Part of a small language model's weights.
Size: 12 layers, width 128, 2 heads of 64, MLP 512 tanh GELU, vocabulary 8192, 3.43M parameters.
Architecture: LayerNorm before each block, learned positions, no biases in attention or MLP, tied embeddings.
Training: a variant of SOAP for these matrices, 192M tokens, 5860 steps.
Each number is 500 + 40 x the weight over its row's rms, rounded and kept within 0 to 999. Layers, rows and columns count from 0. Numbers have three digits each. The size before them is the row's rms in percent of the matrix's.

# layer 6 MLP up, 512x128, rms 0.0767, rows 375-396, columns 64-127
100:571467489521502513494522525470530506477493600542463463451423403515519567480542476473447432489475474439499459460481532490510506467457521473478469494455485539467482576476562540515470487533540484
102:539474473417456534459502463503476430551493582454488391541485486432543544538500483477503448535493500453501511499556485577564497511454469525516535464441555522492547538464498512526477436505521494
092:456505462568541485455491448534458520485475492448552485533476518522447527613442476522523511520516456441553468440475544500533492485529489477528478446464395557558503523500401553506571530511428479
105:481435479531513546461451457505521560561551461489480518503572525529483509476459471504551455506516526464481465498494523469470415442492479487477527462472470546526485546579486519492503484517437498
110:501470518419569579516503495522556486537454526486467494479419486545487528451469501438502488548465424488480473481527535447557475491479556456493480535441516481438459442552470455466480554420476514
102:547462504537485511563577500402511570525506426494581448516484472507424568475536514524599483480502514497516556471566535500482455490374461508488511505469492495473447496463508396490525435469380558
092:515514498480489463468512471483483536499539512414468456449470524562554537467470466480512578475480522502484453535454524483485471469571499545484540477433445520516519544392460498535549445589447532
103:576503572483548487567484504497549506455481540434531484440525521493499539462449510512485439531453457516428510492499501536503483510486460498517426601509499449473399521517523564477462493454569563
104:436510489558452495442475546508547468478478484447479460485525471440459511504509515526507440503483516501472504524549514525533569480462484520466416521501501497537538440452505557543447529410555482
101:544445436509494500443414546566482505491474536462506456537524477558524485520466481467505459592505546538535500431522549474483541526487530518461535525497469571488406423463475567493524453542481512
098:406491537498512445490573418481492518468478496488554501506521467512490479479453550527457473574563550450512542491543510538513490425485491536531551442451501472417468507451529507450460573490542524
099:591521438468522533587493499493515387541465492425561495451528493485508510494551489515498522548530548480538533540455525515581458468442545501536445524485482492531530418476552469465509565399523467
100:516506536472600550432484486539475529448418484530535513482459429525460505502525535498506455476426482498418499513479533476498449466472477487411572526565485601523505472517572519520454454466497447
100:478503570494496475615458517454552479506473532503506488544566437540446506404535480503512457497463481441569528536523470455435505459462496497509494514491468452473455511476477486511421565497489435
098:581492496480480589498552482513495474524427538504486469471550530470505522501460461461475448476490466431434487480514511504456479484495497538516554420510529442497484510484433457463455510494450523
101:511513545465480536478530485518492475457435459447547455527468601519475525444563586527523437458483498525490426493494480483489501494477529516552505555475511483461535477555554481492458503500404514
102:495498542510496473470519548516526522527413456565536505407450482495530430510498473530498489573506556516531542530452593478515466550426458518491507525552508496591502498544516464487528487374487552
096:532510487542508554484492516500490508509539502508482501544500467501480448488484545471504470488476532447557457412454529546443515475509489517505473485498498497483454470554456557490548517520536519
098:526505494536494439444496513494512477445420503455525530491473468565553538486497513473426456496489482543524471505497536498437459479464511554540568504437530518448483489514541466493473513462526493
111:574497499497458522506555481554481444390533557501569482522537423510490506467508462476526523504447484523513524466489492451488580575481496552510630394526447482471546561421495525517483522499430521
086:518506512614470511446546539506522477519428456532489530484495571473428429539496496497514540554473453567489562544562470473573450465571490522438486506507393527628491472552495526495481528522534495
101:518514521593594529481479542597451525482467532470499442543507530489535513507470474468449487522487534482548436506528463536486450420477480493461433524487497499565471516467508572529421540483499500
# layer 6 MLP down (transposed), 512x128, rms 0.0766, rows 375-395, columns 64-127
098:540465479557418491463510543515478473489462509506524486512442475478485431543470497547452499553419539491530559468537522527458468524529472521552496508485462486528560441458501560510423470434432453
114:535509476538481509534504485453498452449521580541477512423480474484578497541449463561522492584517465492481471570552477485506567496513584473480481475459465528564603512508477525445452516525526541
091:433570530444468547602511538517525484435505522505518527546543491529472443501591473489444504566516523527447472516530516496456439521488446516454441483536518466516481456440549477501444474459497438
102:423450501466610526508438493499536416519495505472552551598564521529508472544476479509522411523483433560494454529510543459470527463445505527489503492559519535438492480472522462494465542486463463
102:482487585530550483462515517549512544455501472478453460547456546466425488539468459501467523476502436487496497476482574430553558515491520449571473449535498520501536447452475489447436480439442498
094:548488490575517498504567526482480454569523453493501548503452465532448440519524470507366478476523559481480511553491514572543434525547480440541486464515473503528476446552498533517458540526491488
096:518532469503522505523467457483466481488568425464523372478548428429420533497528476508503512533529510534502483520501563534518508470463557480542564488431513491525389468491494394432504494465461476
099:533461521581535471531535554539482544415484554473471479494410515454537509449572469502417518494502450473420491510535497466468517470515476516541575516491493414492514431479474500501481611549497444
109:505512480452505404455384439449483574495517549529538478535524529505529539523511530491561539493488407512548434495378556456507511550488528564486440497539457460475531476523527505506487500475470519
098:597519490579461508471506455443409448466534528532484511520478508480500496529476439530447497461496557540453506485429477571533476502463518447577475462545482440498436526540506528509587513398458442
097:549583499479511515387502529454446448430556424563548468504500487489438519514439453467528467500493498490465491528471558482473499554530481516484593479542539471461506488562477473433478507573444485
101:497522466491503473505491505594498425521458546450450482465538506522489516469430500506557458440484467476468506447504501535550454485504472503490451541520553484497521533491522496544525467657530546
099:513483492481509464492520468471558470495517535523444476527449442460552470468496479469499516449551516613507484453549449470552446614504506558485466474602506475507545506442512534470517464511465455
102:474477526448519555481473496494515512519454485543479515433487544536479452531493606493512532518470540475413533415467534470436558543528534455481596507466518511533537562487465425528492495552541513
110:514498478434525473450437497529494513567551513460469479475448440537468472469452466547495514456542457468558488570496582495480403434523491523452463543511454488484465469525548548469472455482533515
103:533446482487490491509455526502501446502590534434354493512534458389524538455494382482532483476485493527529525480488485527464452536510449492530536488529484489526502510506546500534489479485474515
099:509541472524511452457440498516515452571480467532528537519475541516469447549531520538465515460448538580553446483514507424425499497426469574488441512577557469546547574541437478462514491498523424
097:367451520548513486466438555514506540521519530525504515482523526513517546551474534548523510469450461511506503547507389456544525532484513562472496448503494493541518539468518541529493502483467413
103:491485475501495507526481515547527421537536563494502479534465548515496502466500507508562396552493428483504485486544586481431470464536464529491456498471478556502515557502561470505463482513539464
098:533470506495459538484526556526496506523523570525526477516506552481516434505531462475441478521517521492473535523380508458524525436461504540452579458541493499420537549412439522484554490462461535
097:504505426437481482503522519499470486474587514551500525516484463482535578476437485477438453428535434474554427495436517509458479472480455484440518534481479534445503535434447537564517519569489479